From a checkpoint of a small transformer trained on Wikipedia.
Size: 8 layers, 72M parameters.
Architecture: RMSNorm before each block, rotary positions, no biases in attention or MLP, normalized queries and keys, capped logits.
Each number is 500 + 40 x the weight over its row's rms, rounded and kept within 0 to 999. Layers, rows and columns count from 0. Numbers have three digits each. The size before them is the row's rms in percent of the matrix's.

# layer 3 attention output (transposed), 768x768, rms 0.0708, rows 480-575, columns 672-719
112:547571538503418522543477494440568530423478535482470494494403519467512548475560530526547492387491501560495485522518573570501521428526478532474449
113:588505524542466540564542505533492489436390484517516558545485548498562516588573458505526509459551495443476438505442496501546503431469494497470514
109:501491497482498457487593505482504463450452401425530594538524545490476476464537459547484516479465567377496493483507525494479518471483471541464510
116:497471530547424506554533558423510480504465518430461541524532475526546527506582483524503473462500569475449543532477493535460518449405516496524520
108:498521462537526468435492512435551477553462534489535465580481524463451493511566564503491472405529445520479434514509460544510543566497568531552468
113:456514553494547508464506455482450461471544560452500545462450480470524511499477528577449549534496507563505476453505500491487453554479457492501502
111:478521499536432513434453441583442437506490479556473536565513521537468437463467505488506441522474470477536474487525509532505491530502522507539550
117:459464403454499435479487454501445484482515476486553483488459502469479548543534430528539451501507533534473554467549527480493496457551467530522473
110:518506511547495490537497559421530482484525525536481499543503513477495452454516534503403534526442435509508440549489525444510504599463515433501462
115:458472477506530488555475507511472503464532506477460491527467486464527508484493491494537523516502512476470410519513461471462531480559559516493525
107:506553496483479465453397483572517431527549563460520529485496432559483433483448513437450586495495501547515568508514516487509539514580471536601498
107:512540544586468607437495515521454475480472487486465532493535473517547489494508528499496557528482498512460517499492490433528583514572488589495447
113:432531497481563495536480501480544544413540478541512469466451512458517469462526396521482548461467513504531468509473525506511586485513488439503495
108:484450542456583492463462472495503540439486548449516481496499556488525478508556474492456472429440521501469518512511446445573510464494476490562497
111:542493515471414467461492526449508460530492568501459536574498474454554579592485513530453518528477485581488559507481577543520376552464522438547479
117:452527451478564540501495519479491505520522577477502489466500608485491473542508425590459475525530557476516476454519420471510501489469496405504455
112:519509497493490519450398386533558561499456484402555528615440471500465521479561534565541532434492537497484461519506491485551476477523512474479524
112:499473516498466477557500541483573545457570448564462463477526544470516527506541427464507520552500455430560450519563473538482493487423480465487520
106:473469518543469480448486588512547542562476555568468417490481450446430563537470431481492503543492506493488496489410432542522509405545590516509521
118:540484400541471513535466434542506570440521510520544486523518573405503528454477536571527455452474490544484526479480488498512503478503465469474472
113:414564521461497472470399472423459476538545534529450420555451488484432474514513454470468538493412564542498496465465474489461543515545500479457508
108:491477522556449506532472504553522527563457464568537513442499517462534488481485449499559462546504501480501568507445456418466506467516532529455477
104:575447453528469494509512495503472506549487609444501495539581507476507487465522493495516547537483476437499467520487523522480527571482491464518556
114:517405556464525448550519535506491450524516514521494474527548495516540510487515467575486556489487479541548522551469439453498430586526509498516554
116:533481502452515472526547531475489537466459392485455530517430511534437479495496514475486544457459600436529521434459474509524492483493557523539479
114:544496441585473521488469560558475460474392474592487512502563492505474526533535496469475557471452450475473500529516533493505529432513517516505546
110:452423577531503542518501475532440566490492525540483506484530581517431517540470477502510453522493541468460519481474516460558460481452485522502419
104:522611464530535514480502518451556528540482470485519421531467508534456478422550520489491500496427513491469440524502544473454498588499518563453490
118:534495539497500498488474533463488527475532475482473532564489531434480453534517553514486529557449504472493477451525529532492616539452517460430481
118:461506516508554469525433529532497522439461465558468444551515502483521568549493540440508518491500516484529554516502458474434569473498509507548533
109:510500425506495456467552554506480504414505492479544471440521560514509487510545515482485558405504480440497484476417525507519541493469517486542436
107:559563489521495523500501410491454456547540518433550469463505458452469495506489530473469546555555515504520535504521510493507502504454511541609536
110:512503550536486469451486392467512456487482467490583440508523510571458469514530475512550514504486491498395481493497409457483484549537441488452484
115:505569494589459427492596510615484477557515512510504606478458519494477510510516413561525499527543460467516481588540511551537501399539518501425473
116:449479473493551528552526431497569524486503505422596438539542531470488547462556498524482471556503548551557503486480556413516454518509502502547418
114:474477519556497528514477513467483481547484437486485476514513418494460535506549560532555431479536513539473532557438499500530504468505493452541505
113:521504560499538514642492460509492502503486555460494445499468574527413501471469562510516444496529508499454441410487474486569514506426533502524524
111:463555514456485550484450505426484488486449515503559555510466537488500514586472521482497488463499574477451456463482488472485453529465554459582533
113:508479532496517558473553474454510536568421510503467542443536539523460448515500519493545470522504478469475503534551454442521483520481589522512524
112:484573567495453589519477539556555549490484467501535503477492551433586470459496480472485495518529492486474519501444361500505506494526446513541496
113:536516520527473500536494495518438523481484509524541504459472447511513450495547506497510406502534514538462509460480537450514449480539579512508495
111:537480533421504572501515479485552504467504539455512455589490460526501528493480579565508523532612541497450392442460556468474526497501492473489530
107:486507471482561472535504506411509533461535522454460471499532498498520538550491557508485531503525515560448549535548457500568467515467507456565506
113:527451480566519525500549550499564460501450456532526473523512573520406463500420520459488538474596460459546603496524554495517488512435439553489492
115:558517498508514510512497522545481544525505551523452475466531529473476477504558529479478480579546419495535508539537489504546505511553498573512502
111:487488483537550498547492580470453511537550411562493466499546542531496480489534504510443505569462570534562521576532559500506398528495477524554459
112:639454556482488531519531487509496532473463416408510448521526500512530512465513596438384517466534457447478523472497479488457484550538418483434501
110:475467505476490461553529475456520508490536485497470446552512550499439589443488424512466498553425493521499536499613447432495483516477457468504490
111:487551510488494605529477467537601582501494459504487498465537469446571438457469468547552428525526494495473493527508471545520494550545509537506545
112:582500546516484507547547489570558475554499430462503491519568505451505449504499462502492460483478432508483517499476513556508484510493501510461486
106:464463480567543508420527523503510542420481534460438478501521551499453485568571515557500518548505427425494532481456485320504484504478504385570449
115:562524586498447531473414505500436425519557500514540544470453567482510459530500530480461503455542453447520563474520453439488520512546509501558517
111:457487549490483522568515477532493487465408428512461577474511506490507445537549466436460525500556530477425488484437431485516467522500524517539535
114:562455459488558509563528403494433441538500463485540466489485448542537450564460526532528468502531555533496515510520557459545465483500518515481502
117:359539464595476462523541550522508508469485483463527537555472480533484497516558542500522450462465454536492548508498473497519537470465496484486529
108:455460472513486484492464506506504521477489517492515503478513540514476537561479408525457433491548472482512528481475506482507512561519534565493502
108:495511494401569477479537427538518548458442564486483432516483494556496443465558477534529565493429534508435552530497489510440510532470506465538499
115:428485488467464505512582553570537536491507478509502482478506474508507523449503487484504479529538550478525500520448577485492476526479518550517503
109:476518579533476484582435537482549479481506559457514544566528553465545474551480475471519487502505529482508515450438487513508513503429470499501500
111:517506521457485491405531536483519481591520464495506551480488470477544540509496508556533412443508451470531596579492521597500574515549454521525452
103:479476505520482511481517514503483560570522470458483539560505497476466509502451469435444527550546493468441538432518535487428510468542492496553562
111:501488524489505481475482523540478505481522535582498485477511501432448434515475515552476515475507507504500467569436530454464449525543506552406531
110:515481460505512458533484476487523507487459448510512504464516460524487468512515485493477484511496561479482422537474477414518573472462484495473461
115:540476538502490453461483533477530515474521493514461500461464439522501538522494484437467564520454541506493523493520458524501537419524489442559573
111:435439577473526544451474570525544487477491542529512471490490548451550500486497482523498501491419495544569447469461415551473540484476511483513456
099:529526529484498502589512452449482506590557454460521531471501527517518429484459507497488497509449563530502508518556466530472475568553528545535448
118:480499489501468455516440479504535514497476523514537485460553513459492501546523496501545448476541566460488511546468534516493521457427470565492494
118:501523432542519518462467548507483481445511574565518554463578537494451461441543526464513510490471500482487461429515529513594482505487456461469413
114:494497513491475567467468457501489482492528481489537508419545561400445497450496467484544553455429424454525487465454449513505524503481503476483483
121:517474455448507450481485491543620442516498509475519522514486510547471478513548451476439602469515453519528540478413508426499495551536567531491495
113:500547477528417545497558493522466467455511507503495517418468543509525494535477521503465545480464437487585451536504492562536448505489479558482509
109:451445554529467507516491473520491523482529468520582445570488515529442506488457509481467433491483492517510452579401509484494550463485492425462465
118:490494424540553451489553532522527497436546454459503474444469510498494471440492522517511468491448532584472494420518481533465462503506545416526474
101:473418494529524533457463542485537522507515549512532547500568510502511551439521551509476577491523504454493542489507546503394477472514498515521471
114:486480446528491486538433511575537511432503460462478465421507476556529520494504451470491488411509445542445471474519449569500562473462499526464464
115:452477503438466535515446440485515543469525495533508496498472556498550535497509512514522499551551479498524556523484485499554482453490520453533401
121:543462544488465530497541466478504481526506548486490409577545544570454490486458558461441500520482538508472501502561479490496481464526532551493507
114:498523482459484443566436486534506452439521489580539444481489500471551556489542506533513528484477540496515511543559523577525530501521559478539506
113:463494551514485516455494475546507537515496506427487438523533484502418451544496446473533405479453479466459546457428507542434455468502447467611500
111:445494591529514453492550493502545541454628498532502448499502493494517456469530537514476552464455493506468541483468459497505498448481476467507489
117:511540472484517434500500480477493496511454462428540416533469519461507532472480515490497448490538459498463499514507464519467482549550494557480534
112:442549487541514541529549540564505500512454496469516391529527510555499502526475543559551451540392525549527448499455488450475445489458477459431446
114:465579580491468477520489429524554509507472565503517553500526476495530494429543438476505530530511538453489523537485473524501572499543545539595382
112:477503440473499522537598500530496526485485573450460401456570520477558539479472551586530533519558497567536537585485585588574513583419562470496512
107:521527432479449463447479505591505444488455497503551527476486555565429507553482366579481513537550451394487560422561519504422533518514475521513538
109:476481556454502432515448466522400440560548519548493554463502515460553487470513451438477471499415531519511579507399443490536520493527511476517483
117:461509570469503553524524500513534581428513514575454526539579501436505534495537454485501449509509471505544492480515506532490476488518513501488480
111:585488524532439565547486442500520495470497466479450441490536508518554494520479504492538516510512533464533520505472458522502518427534531490431545
117:410503544476540511485500499519561487458456533490514548497505488574500513554447518532504531509505516480500461462565514487497546473479548526492441
111:455485461517453454489540550466486448496465441501508514452513552466496502586382503507517469513506614561493571549517495563488492530452470474484471
112:535538556550539516514472442532500460507505480482465403474481513511527501554481516496458449526595489518542551505520409513530485535517435482505478
110:540458447505428483503507530579583485525443453453495441560490554461416541450442543452552537449487483431580467523533522500502463511533514509514516
108:534452489561535518555516482430555531509518522497480469516502575556511559465511455466544463488558476532421513524517482445429510450457559525523523
112:485545461474483458524523507481546405449495477493504522506472466478502512514424486451517493489464545443452414522486556510400472438479535491515475
108:495509431514567466518561556452510503547503511442500473492484518480425454523547507515515524503495496516512452527492484544498525549515487462454506
107:430538456510524503465571522543519522468496533520526594495460544495472519481524501532523475443495492482508447445502464446551481513509544494499469
# layer 3 attention value, 768x768, rms 0.0387, rows 481-575, columns 672-719
103:437497507557497480516447542556515483518518526559498527542503445497477440502547519521534514467421539518540539465479570596531534496486510490558545
097:499481455516498470522537545482492519494479526499552529456525544498504477496485462466495463488519467521479503504496476565496516513546555557523521
104:522552543438496473408494509532537478496465464427555492438551544447460536527483455489466514474450500499494496541541520472477503566536495428409512
100:489501504521408471505487505525537478487475551467463496496534484452532447536489578507494494560496568557505532566537495602506497459507462537500542
100:519537441493511559468546488501535525468547494529479528487513470488500538465501495492532523472498523504505562483460448460519530533487533553547533
099:449555495515504538509501561434437517492482527446478427498462459459467551433505462509483532523512502432518473514529475456475441610499473528512535
104:517508495474491513528513512562496565462467438516430518494475564497559485542478507474569520500510450555516510566456473492515486519549515495632505
099:537539517432520467591466541624489575471547522486546463502547536462409486470499547423589485521509490474554500568495457529519480494473528448476534
103:581437540488467493499511508416470493523469506463388479587482521443508499493508496515398465486531482477421454553520495520501544516559576477570501
097:476447485508487472490509499488476583478441456516496417528528548539456513476549483473571428490554498475455458467402601546518466424540475477504405
095:509549530441591507493578463474521545525485533502566454476455502510525471489436503501521502475479493563493460433450497541522558495499489516503513
101:496564501556515513509527438545400458517442486499449507511557519477491487472488520563494488609457514494555420417496515471481456487472515538466485
098:498495509575520487387518481488483508524558523495503462527422505516498521499455543431508462507523486478509511513472458461491504542532456508528536
103:472476473462591567463525497477487541526496547545484464526517484482498528555515449497474498529429485484499527448486488505455616452527469511512534
102:531506550453537472527458565470465591542546477567577511524532485486478458496540575497530513513489468439581484503589471491531476479519475522505591
101:576507509516431450552468528418504537545470446541515450498446588509516476515441531482491511520467418558547503502476467433470528496541512500539560
103:517555432427544487514438611461425582464511521538441526452486475460514463496569450496479506525506466547478493468521524483507512510525516517511503
095:432457429513446563502554492487527470472502575506499510500503486457457479543574544510488484556478475520530490523597469479536544534536434559451399
108:439503429527501489558510501508498477484550445375498543524526578498556456531529527474502518534510470554470586473580484426468494502541514452511521
101:501512476542527453503532511421441473540507516450476440534505496516455506459556502536472545418503472526510453506455501560448522598533505508520511
096:482495522455476464451473547506455440511552512429500481544435516509548428534529474547429482472504516511491509484525462449573521458597518519481539
094:518504439524513392466442477533490518552464530524574479615510559506431535496452520530460508535428448521451567469524523537456544461420459424488509
103:453527566458578540506516562517513499570476497517483630490474533460513509488551534504526424495539505565525519530476458522419448466473538493537477
107:538498475510544566509501554458446488472492484551554548538531483556493480481498469465484456481458462559522418489519450493510523525433538562465481
101:551506470455536481534483488480473553455493422554519528459526573521459516409474500524494491507498444420514522489510504502503479465504477457485466
097:503546501583489526403510532473468514487519501543478539517476537524533422509494518466536584545500569533446492480574511438554471561520541491435487
096:670467448573490460501479480501459543509512577454616438502472457527471514505546563530464486455468499459485582561511431553580463572495483525620536
108:526507487476516458523578488441445459389555539436506544511514531496426451468543556499533469522477570531486518457537556462501396563535486518500568
104:474487486497475547431485517446465456484542499517497494487428456499560522533482498485462492505541573512474455529431468471568485538477477522477479
095:511476541487455499603486455505480509516446489449550457545600555448506453568440517500515544578487527459540469552492478513518519410493450505549526
097:537493557437458524450545509553569535472471509545512442558513494514487490504397506501546513546471517498554514555534480544527463506500480500505459
099:506481523606483555510480608478506463456463452444503505438537476488554525568477570518454376513510493448457518477480543531473441495506481524465457
102:426553538537461561515461455498531477505460471503479409462456460471506579449527497500542508546483515544512520509545530501490509522493491474508559
104:550465444532492496491476499504459409539544503491509530506486508556489526467518471578476540488488449501457504510576488535496440598528574467445514
103:508475458487476547481547508444461467505505566477482442560549514515459505523453478514463441459573448479505539471545526581514442561503533460501413
098:519427525523569551488550482507503414472535496477525496505483568519484422471487504399499510504510475471501506516507567503488450547474540587410510
102:478508541468446573531450493569497550480515544498417531496526468457471511535480521539526490552496502434457521530509499591508518461535516470482476
098:602532471468447510485513414538512559475564547519523548518536428535492496424535519520470487476495493444537507502513500516517486459423569513453543
101:526462510387411507499528556533560409523451455550564519517532458479455531514505431527505512491461483479464477475552473490514435495588516582486550
100:480469511442482471412550457466499480464524457457467600477491515507512513502439500427479474509460474493537536485511515391524499494513450549567429
098:469474490579519552466612477515490513469471491552541520555473486553490483520436565452457502452445539492511527516556512502572517532414505537565493
099:487503481467548527494569524534495532486478538513480472553514459473505489531443507491459536491504477546563505473538510556527553448543553454447483
100:537541465458511426523477486557468561479464445529476492517429524558493415465480503516510531523432476532566550429436524397479525471418522475473562
102:412474506503477451540520472518507497522543457473526513491455526446566504529511450530508507452435473474530467539452528442402472569498564512498483
099:491503456514574410539502526574484539469419511456611464530530547474459525478509458510551521517454495482473446500541511509528504530544542521598543
100:506510459428514485547464579490590486450541486465472594530564551473483498516425557496464423512526477468474541487486521535470460504380585531509520
098:503536461545494534495448523521474559462585471583554525523437505487513543488496518551516495455502517414492535538569406475511466453511530520454526
099:572502522496522420542400480483465457508480520464504481437519520456436496501523484552487521485477508541448423492471477484489525481568527541576504
101:493482513569528496532582484468572480469558442469518462465566509551512512543520514497489465452516480469571486478482527478493549465428480526487552
097:592485442615481431495518546480431457480466444540499521501522447457473422525493535531539483454563498511584452488476533593480479528424498505453481
103:474414446457466523489531533485500506530476540424489443519525488554483471463403526489491508586449470514507531457479473556454493459471444480412567
097:472449608554508481512480470555512553500557505484478493599520439407446524521537461531510509495503490496572454503453510504472544430553494546554487
099:508496446509484585479463472506533465541501533516458451491532448520505546504467462490522439540548548501582530519404461547504565514484554493489582
106:528565508537507514542564543502558515480525531481517482504524498514511434504536437527519454501455465528505540497447580516487493535460476501517476
098:552501513476537494447493529491563585488457528475501433447484420625460488455515523520450574489509453547508504558556496506419607562518534481543541
099:541484484531561527464517469455548464439568542521542506500486536448499467522497506469454454549449510528491535428470460508477480447519517542530488
103:525525504571457526486582507470542475478502562521441533505540510464514518534457475518494405516499510491464519500497482421515488533586526462445466
098:440449545489540504558550501454444509553496538446535521542503469450482483455471479502491534595493505528505483466508463420548513471465528483501496
100:412487471474532422507467559514503470526437509485524496494521512556461470439473481543484571468492591504419454465495497454536496490471507534518415
096:530506489553537419510498452524456554452485526474469504520529545487512437535509444509559468511626522515459487497517454465463508505497498503489474
100:471501477470501455424532511545492450549436529497475483487502465495604456477518529502449558559396515437453502502600559551471617528489517537525471
101:521544474459522469572480538490471565503572489403467400526508543442526505483538534460464487458509447505509443489427522457516505529487423527438457
102:540510525486497513523500534497491439540432492542468518483426560580502494492508554480509511449523446512472572470479573491536464471480510467476523
101:404457531437493439522525521442483484482480501475512521480481416438565468515540534482484581485507462536527521518477500485470456462518516531503536
092:494502417512583484555471517495591539442514511469547501512481512555516510405487588510509542454482480536474494540509609436432489531496587523482502
104:491513490517514436499483437533513539550502505419468501517463459445459526504449479477466472487531511432495533473493482534506500549479458531546488
105:483479509470492460473483500532389603515474498540521490518518511483566445530508505421538469524551465472493461510442525458497472488506465487515421
103:409496555543456450428553470488542415518518564432538475524519473472535511533495547411481536454552597535522471519559432474457423509474593507475477
107:400486481562515510450552493551568499464550499547441489504524494541485493461456465482555474503465518493491507544445446562530578444500518490528449
102:493560552485446545402524482492527539473530535535497492548490516481591503501488530485548534507516520517468488562505568486456537533486533507452541
094:504515500513478435423534462598529526531452530469513514493444451520439423455511462465505508508534545556483582464486474471554526450547508501483552
104:527493545530477482489464476571527478494525550504484480414535564473544523584437455508466468493424556515530573548514523512501461569529462449511504
093:421495464469524489532493474495571503539503486542475530533525441520492526472492555513497444471538489539514501460503438509586497498482453515449481
106:442491484533431503454472491533497475494513486475467495482495573530560465536519557442452480523423500523459469513438524449473493504564484499507507
101:463473467575496472484580521530496453546567489433452551519495484509464390516482561507442575554475536455492467467537512434515530527449508498494483
110:495503490509523559499548481568532457523491556498542512452448503476508578479495547551478529480590459452530521530513544467547514490510457531541507
104:438492550509437476525462551490547490413485507506430446515485542471457544507457509465527512539499420524469476479526405436506550425504440504486404
102:527496488485547549500513501454507499486492458502470488538507503486507516563525439542504480570453475417441464449584488454496572502518502582516551
098:495441460535511530524514557489478440539505441555479498457504465510424493492528560494504481511544445532529499517508517465511457557484500504448528
104:537546488542485487428484561546524463441545546474592491529518466498500509520527443513492483505397466442513558517569504524493500534490484496509467
100:501445524538525426495479533494513483547482490522508508505515459461474474477505580513478546432576536513499489468488462494449505457510508446517489
102:483564522480445491478484535468429452539473494549545505484508499482513543578440499600429502523449491508538507545432503533481511479484513520482502
102:459485488475531400526519509522464447429530524553535583488465502460577548545491519454505497548427479469492494548506495495488501478437540422488526
098:526532479572507497409487533450543496453503511484508478456440476551513557571489460543466431512505575495497492513484555487546464498480454556641496
101:451553504463491594479509578546521568487468446472475455516533516531506471479464458526569484542547501489485474508511557500525553540513494531512489
101:519442436536527518482469532445490420491539552494520476527477500418489510565546544523412505490535519550482498461492503473517407492539559522469429
101:477484484437504485535495513538543380479562532527521540460536468450479511511463531540496464555461540551510507538590437470431532522429448432435499
105:422520507564468428503496494414473578479493530506466526488444505459453550511479500476523423469473509594518504544488474448490594484435502533517473
102:521514520433530512479503481510488503558435495536421468404470453498515519509456455547455582527501501438531460483511506511508468444421437473470487
100:553472476434472483505481537450496436510499515536445483503504547525543499459543479470536478519468434479447539493620571479424526549469552542510511
099:496531482452498480513462502564557456474496538490485473517449475469518496477546428528517490522589488455546552519450504529475472544462465505528452
098:542515478493474499516475498526501554533513494483495473462501518457509440530487444477538463392481489416594556478458531501530472403490472494505480
100:471589476560498538513471457549555502527422521521545480511524517519497577501470524515463496578512539448473433596464564545528537462477495524509565
100:508511576491499557531520522490564491543535580492484469528494428487512466466544509511511481552480541494540519485505511565547524482544443516471481
096:508468494467515486461408499474476576513524480481508516524469419423552522453451461443537473527493486483490523523472523485472502534405435458525473
# layer 3 attention query, 768x768, rms 0.037, rows 576-621, columns 672-719
103:473486461527496561488507507415529514514507514489509491493538462468542520498562539468486539510478534612473461441545515528529496436558470520520470
097:518520475480487489448507435442547536473449488506464458538452579492495478514531559495553531513465459502545493436528522464607524507521490475511544
083:493578489511497470497438470483548479497498491512552458540486549528515559562462500511481532491552503438567534512411507560604539481450514429501511
088:449482441405510516511404462407472506490531497499512544531559513505500537484478453505474494466526470528437495482478510533487566514478509462540601
091:380474432472572448486506516494515413480556447439507514517462577447487482444488474522493572484484485559539501393480494498544528485605512436525543
092:521433552549518474548491505532554530564569501423495491506627487554473595462467486596501510491511470631492546531518564461506463498437456582498512
091:504468491516491531592496513496512459416506510517572526548483524540486445495526454451516515533485476618513500458434478530550531500455447592504496
090:464547507549475511520545509455548500474600523510508573554528402469523505462531528429517539527462480426518437505448448528546462468545528494471532
103:495480468456461523477594503501584569510562477488546513506539477465463531451487435436447524443522534522463505573491527541510499467485475487543456
096:478414536543520551463433430519462481474493571514489469443540478460529456502488502517479469544557515496531521491552470522404498471517499573574560
103:440521520517527437468415503538425470507459477518469523476544592502533523494458570491489461555515504440470488568523452485524471468471539505521517
099:493484549496526506517489546417492490521522453465579459557561499469531467561427545479496471463555537543442493501453529479461480460529465554477466
094:454477494470472569520448568559551505466512460505564463511528552556455526489539485473551529566518590506566472446504526492446438516546472513438495
100:490429542533479469535511456482542508503524493474480524490458584459446545455532492551563512532466533505454479527456469537512518490467468506502461
101:478493485475559503507509513531608568473475498496475523475478487521481532483563442487558573483518487524551483494503500485516500515473497499440489
101:468522524518551539461475498615528528547484496493475455508539558541520458542478515487512449541507484517538510530478512557566522457473492466476502
095:528452563488465499494472491478484485539478479526515428427476494531466499494510483554497539530516520511550565508438515480452431497550475510500472
100:484463527512482573559485571611502447519525507479427486464443517570489509516493448444550539492498502525474443547465529481512554472524457424454492
103:445411471512483441446590524507471439507533514428507557460456465470539486509534473432471534474492500499483528473540528455500573473469495511517504
093:546493510534561478519532497519527446483467544462467477491481552504468568426491548565522451474493519513511523441506516517496493464453517580420533
103:524467521517504454526531464500516543460493468463483476509504454558585465470451560518497506547551472518533569488526457589514472480544488526513511
100:513486482537474516489509472486461506511489501499494490543537508492526473448567503488535523486503428496447510511487584510469462467498552409532465
102:540540450527493358500514482494501437548597497531460525447479548433556516498513524516541502536555410480478512516484530565486579494473525485452463
103:468554517542555471519596540456503538437431518541508516507415530472555532485520582517531498572448450481455536484517480452515542542457513389508422
098:468502535439506516555449490529518556519441542540450473503456546471545565510548487497505473511410431523497554410535513483482569479519468565423496
103:505419549472485493508505492551502601508519521584553469536530519514424470489446416507468448505454481496476477509523547541439503521478487455477439
102:472441529471491496528491467512471485511483462490505478497454543554493460508448484484543569412532558432607438461437425431449459513530612490468456
102:429513444451445512582455513453454538506502516439494504486498491485529452509505489442455518526567557564410485538469551505494492502512477458531477
103:487488553532440518482540525511522553460510527438497458497497483537503452526551434473537514490465449471511504412507486484492451459517546504542441
101:619497518444486527505479484531500492516416520508533520504500533443504506494531540550541474506535452461498493509446499528402458481452496534534436
100:519477509549476478438455478469484527490572498512484481468536493525421441463478480525550530561499443505407559514475474493565460521454475519391536
105:532443540498536499488559512444525568505462482478456479423458508467489515539486433482448484493428526537542497502469579500485453522495524514507560
104:464573498431479528471441559471503496524495514490573470545497507579482510522467489517492471471480485494502472543390494404520487521505493534477595
102:505550447499523520523526524469452455451485486482503477514516494474487454489554500436542504533556489450505633545471513511477489526493432497512467
108:457480577612502543443434467515512521491560491534470404456544480492496509442506534504520501486531415459515468578503419554428491545489493528578526
102:453484529552514480453502472514485463465529481482513471552515491519498528547595505465480443464425460534533553521563496504524487469509490478509477
111:533504446518508553536532459494532484483514535496498512536525539520474542469588533486577522468551529480474492514461473504504549404534495469488539
105:463497427534509465480510479510474470574474476502538586527489623501504527554467503540434417498485453544478510504505511487580528553565499558510453
103:489498478514437509538443515485476519479443547558549447605456495507526502484474505469481580483548542481524527519442507496531466516541485473499496
103:544422437593458492459465538526527482489471542474456495446450501508475434472554469489589581556403525445525552493524472492507549493461563421477437
103:474474498440472517520502383515466533506460523494497473519459445434487502529505424483551480536455465489456546422451487583480529378525554574478435
103:568507493535524483535537531452590553494531530556541508457517449505538480569464453526537528503490488525564501451542438539522486484490486523492402
103:475461499573459496442442478506556474490500554500474534492534517485513566519527518419487533435566459527494535509452509601505520428556494498524502
105:581529570530531502484566521554481539511497448523435535505446487462476480538511495617425465514511486379429517478528537499460548500468532501512507
109:532577502514571538477540562512548528552540474563455484443455516498588506492562501530543458529483527487538474509539573492444515492502571476461512
110:459552457522464533579436466460521500462482483473489533492498468574459511462481498528481555519492483510557488548540495485562487503471464477551461
# layer 3 attention key, 768x768, rms 0.0365, rows 576-620, columns 672-719
105:486500529479495486470461538561477473514534424478481473498480484532443510582490467513536431490509449495554488561488481507469517459540504495481613
097:470429518488481451525550499434445482516473485518480565573543510510466524483520414422425485495453482493482464475479483546468478498453587514547563
092:472560496496518466501556519506506491540502499407559538487552402464470510511523503477514474465475552454489542470573443534582512559512506545546458
095:482519485519557592527536531451527507520461442472480476467494450529556523479439579358496499555516437524487535555490498481509572473460562538509441
089:546515459466504479553479554583505529485513495466494438494489428496472572487484498450556476543506491487518494523455524431491448486470448468500453
091:571495516509516540458489497437456452468533576499487481543492544518526485475495432475517495564562494552525517492491508508571485565505502464482506
098:538519487471516531554534455592530538466524528489507520531482539502540446476531467462433487498485460422462553484478564504482546484585545468557454
100:520446513473523503454491521472531532535496464560522558525510500484510452534442450497506489510481447510487553459551489441488497558564523514474513
103:445496521464532480538478401442496547508470541483506547504472474468529507509451462501472514494462471469494505486527461526406465518480539475503488
101:609545502473456567493480584470532570445439532466492462515429505496480499495454505525546497521529502463508526414496448444491484535497461473573505
103:486481538512511472507532525437491479480524533482517510468501386443495483493554463492513497532545510558533507491481424453455518517606474524490542
097:603489496511495501476498436508509563468437538514508503495525486531483544533476469544513474491438520538468470470534475460512520507541520539468477
102:501469518490501539489512535467472507529487458501487520506484506532527506480482454507483537486486451508463533476500524508444426422522470487513512
099:513519499556471534493590514537491501521456571509488542493488447541478399489453474474515429493497502479464474539466564486509557477507436594477526
097:452550509558570509460503455504505512548416537566481600468555487555516549454550486455430546512599486460498464535532507507468532459528448543490537
101:550445488450450537561445505559467495491500459523558552492457499508487501520473475514502523523542441516534503454587483526489445528418521503473506
099:516486525579518502516527446599474550529556479496457482446522444550537483566492546512544507555521478483479480533506463504504465429595565503450475
099:517586449525459507408489568515493498526456536492531537534582449462486489432513513553525469512532515547523460541473457512444546571513432505487518
103:505544513485528519518495489546470530513548478492555490547485532515559525511528480480516419551430553520518508520507577445506492512496447503500492
093:529518468535569381490472481448553579601450459525528504523472510546482469584529475428462520492493508464541532482570537499494463550523550525490475
100:470490473503482467530437486520521433587517504411528459407498480460489477474529497457543532517429443551578473489496550524501460482514530463566492
101:532482515435552541521538502502456518495481544520441512495436436487428533546451497526503541529455385543472523513488486461496508541524470533522547
103:510425438554533526563546564490557489546572497447499480573453490454476538460535483460482572563545533502503524467518545504504461563462507499487499
098:487489477522574500512458433474471531558520492457523512509431432477464486431452488504465561515597499511426545528600511519545454474501476504469457
101:524424492532528597499480420523504534554499471507533562531477455494371518473456514456477470483455558458476464530537509467533477490484507503495518
104:500463478519485470509478409499472482537528508411502500538522434501519491408542459459468572523498538491498503484456427492553430438541542497491474
107:447572478528501483510507614506394513498594517523481506550585472498521526460461519516449507500511519474472466504479537487543479474558488545471543
100:439484565494513472477468489474496517485433487551490580466483495522461441518488575461470481534547410393578546475435489524445442451473479461485466
108:462556496571531548518534467415394503473526484461488514482485492480503458466542543564491484538488538513464503510461540502568534496551543488543494
109:503544470501421534498477497472488500465488485471500519544517484406458518552433550470513545455495508501489474491469460449496499498520460489503537
101:480516506486434478482558464522423541485508526479467460497487495546512478466501485491471467544519491452493479453520517416455459539487502435532526
103:542448508530497512542516458431427507500574524438470535512521541535455432444482515538503505465477579507475497451579492474457479469557533483508549
109:554481446529486530456492485533550517491516505518539509452468490490480506508446527613414472481433507527543421557513502554579501552504452478523431
105:502448590405470477397522535443444457568522471448551481492522513538486466516491463476453477456537532430545453529447524467486497532470495503563513
104:504476521479443483538424464432485516462502471516523532517519419474522462502491527441536428498454630438500482448493553533480530524457478524406443
105:447545581488563505525524464501509517534490528564447503470433551498483532489426519506510474490605494548478515486504479509514560461522460455542554
105:519528532470491483600554551490462498551534523493489477500382493497457548506481564535490432517515504508472492448559428484425491468487515553496491
104:531480498450479487421532514483569571462518450556530490476545479497499462455455577562557559441480496506429461540533455527470514506486440535457522
102:453501542513527498474572483519498466465471545471576583528471518480417474523512569490481495503486492552481476470519526517490437565442464497534494
102:490480539548496483506524517523507536485484508537493460522523468542433487511480485520491532492528460475450424536500499474463530534481550514507511
103:567513421512484531494440513500490453441499546507525521467456523534451452492484462487557559555523476562511514482477563500534480445542498541485515
104:478488471500501518509471566437412508459423551494495475485453572540474516542466441489472486513481484482498452451484458480518537490479475488515544
105:535501503543520476511448437463486580513513520499515418497635538536423501567489502490491550572512550441565511454473514458532505485464480417454529
106:482498525518476466416496524466445469512446487529498515472473467503480462422493568463532494442542501558487542506540543588476515499480569545509518
106:497422447457526464523545495486532531502472474502506569527490471515440573465487481522535457512418501522470479508509552520545553517470509551446469